Part of a small language model's weights: biases on query, key and value.
Each number is 50 + 10 x the weight over its row's rms, rounded and kept within 0 to 99. Layers, rows and columns count from 0. The size before them is the row's rms in percent of the matrix's.

# up: layer 10 MLP up, 1472x448, rms 0.132, rows 1424-1430, columns 320-383
# down: layer 10 MLP down (transposed), 1472x448, rms 0.116, rows 1424-1430, columns 320-383
# gate: layer 10 MLP gate, 1472x448, rms 0.128, rows 1425-1431, columns 320-383
up1424 097:51 55 42 48 57 45 53 51 41 53 57 38 64 58 42 43 36 60 51 58 34 47 45 67 57 57 33 40 47 40 67 57 69 42 56 32 45 36 46 61 57 39 50 54 47 66 75 62 54 38 57 49 39 50 43 43 50 49 56 48 42 45 46 52
down1424 097:60 50 48 56 40 66 55 52 59 60 38 48 44 42 46 41 39 48 47 57 44 64 38 37 64 46 44 46 40 52 63 52 65 50 33 48 56 60 68 59 48 40 50 67 40 38 58 51 48 40 36 27 49 56 54 48 53 45 33 49 59 27 57 50
gate1425 095:49 45 58 59 56 27 40 34 35 74 63 23 44 49 60 63 51 56 44 64 44 63 40 30 48 55 52 57 49 54 65 53 68 63 61 67 58 17 47 35 65 44 52 56 60 41 35 49 33 55 44 49 53 53 55 44 47 33 58 70 46 37 55 50
up1425 098:51 57 47 59 49 34 56 27 60 61 46 52 51 52 43 53 60 60 40 61 37 49 57 67 35 48 66 35 50 39 47 66 39 50 65 51 62 16 50 58 55 31 44 54 53 70 56 67 61 57 26 47 49 45 50 39 37 53 55 53 49 54 51 59
down1425 097:44 42 73 55 73 32 61 47 42 56 51 46 44 51 40 50 42 53 50 60 45 64 55 45 48 57 34 56 53 46 45 60 55 56 49 40 37 39 39 47 41 42 54 49 48 48 39 28 46 23 25 49 40 60 58 44 32 49 43 42 36 65 34 23
gate1426 100:34 48 49 50 66 68 52 41 53 55 67 52 55 47 44 44 54 54 64 40 39 49 50 53 42 60 52 58 45 47 51 49 45 59 41 45 70 57 52 55 41 41 48 44 49 23 51 47 47 44 53 46 55 48 47 54 63 51 52 39 64 48 41 58
up1426 098:36 42 56 36 53 42 46 80 27 54 29 41 18 49 58 48 45 46 45 58 26 60 44 52 52 53 43 39 44 56 42 51 63 36 35 46 78 36 51 60 59 61 61 32 41 61 61 58 48 53 64 44 62 51 54 50 56 58 59 49 52 38 61 54
down1426 095:48 60 47 62 49 61 55 47 49 52 69 60 49 51 20 45 52 47 37 51 55 53 53 68 49 38 46 49 62 34 48 42 67 45 48 51 59 87 55 48 49 53 52 51 60 40 34 46 27 44 57 42 50 71 40 42 64 46 39 65 60 51 48 45
gate1427 098:55 64 39 49 47 40 51 53 56 48 35 43 45 52 44 45 66 58 51 51 41 42 42 49 33 37 59 59 43 57 48 43 37 59 54 57 52 41 60 48 55 48 32 60 44 51 54 53 62 62 62 57 50 38 38 51 39 55 62 46 71 60 65 60
up1427 095:53 30 57 46 60 75 60 44 45 44 52 59 45 61 41 49 52 45 42 45 51 63 47 34 49 59 44 51 35 44 45 55 41 46 54 62 40 42 56 64 52 41 60 52 49 45 53 50 58 50 46 56 52 42 55 61 33 66 58 41 67 52 55 51
down1427 098:43 45 60 57 45 48 49 52 63 48 63 53 55 48 50 44 32 61 59 65 38 37 52 52 56 58 36 30 48 56 48 65 45 60 68 34 53 53 45 40 62 37 41 49 41 49 52 57 50 33 47 57 51 41 40 44 49 59 45 38 75 65 61 41
gate1428 100:41 54 29 31 32 41 55 36 37 42 67 55 49 55 37 37 54 49 59 35 43 39 65 41 45 46 36 28 50 61 52 45 50 52 47 32 49 67 49 48 59 57 30 46 63 38 65 66 54 59 35 66 56 59 55 49 74 49 40 49 45 58 49 37
up1428 099:58 58 40 47 57 30 53 48 57 49 39 52 61 55 51 44 65 44 50 28 61 29 60 45 40 48 65 46 57 38 29 56 41 36 73 39 66 60 42 47 55 50 69 51 46 22 45 48 36 52 43 39 45 38 65 51 51 57 53 52 56 47 69 57
down1428 101:49 40 41 54 53 55 52 55 58 55 46 47 62 64 41 61 47 53 64 61 56 36 43 33 39 58 37 42 62 42 60 36 55 41 61 48 56 53 60 59 58 45 51 56 65 45 32 44 33 48 45 74 40 55 54 56 59 62 57 49 51 53 47 55
gate1429 100:43 53 46 61 47 51 65 40 57 68 57 58 68 34 45 56 40 59 43 55 45 51 58 55 44 50 52 54 51 55 41 60 56 51 64 81 48 46 53 44 39 51 60 66 76 70 55 51 62 48 64 44 52 51 37 51 61 61 40 38 54 34 39 65
up1429 103:31 37 61 45 35 52 57 42 56 51 40 48 58 44 67 38 41 63 41 68 60 51 54 58 22 36 49 58 44 51 61 60 46 48 41 53 58 54 64 36 50 54 43 54 65 57 52 39 47 46 58 43 40 54 50 53 57 38 41 44 55 46 46 50
down1429 102:42 53 36 32 55 28 66 39 50 43 56 50 42 66 38 50 43 54 47 66 28 41 62 46 49 61 52 40 68 50 44 49 56 57 47 55 73 58 48 57 44 48 58 36 64 51 65 52 38 53 40 35 51 67 58 65 49 60 63 40 50 51 53 47
gate1430 091:76 62 54 26 62 43 55 48 49 60 39 46 53 42 79 50 50 46 60 16 70 57 53 38 55 64 48 49 68 47 68 57 42 50 37 38 56 51 44 59 50 41 51 31 45 43 37 43 57 39 61 54 40 47 50 47 33 68 38 60 32 40 49 58
up1430 093:56 41 45 41 50 38 44 59 61 49 41 43 32 40 52 50 56 57 47 61 57 31 44 35 60 45 73 54 46 57 49 60 42 61 47 36 61 36 57 55 61 41 64 44 66 43 55 41 51 68 46 35 34 46 43 40 57 51 60 50 52 55 42 53
down1430 093:35 38 72 60 51 58 52 52 40 49 52 33 54 59 58 54 54 65 54 50 41 56 66 65 50 43 44 56 30 46 38 42 53 47 39 51 47 61 43 48 45 51 41 52 49 51 60 50 58 59 60 52 52 43 60 53 58 53 44 26 36 39 60 37
gate1431 095:41 33 37 46 30 53 54 39 53 46 60 56 27 53 48 59 66 49 54 66 41 44 63 38 43 37 57 41 56 41 43 32 59 55 52 49 38 54 39 53 45 41 61 60 46 58 41 58 45 41 64 52 35 48 43 50 63 61 46 61 58 56 56 43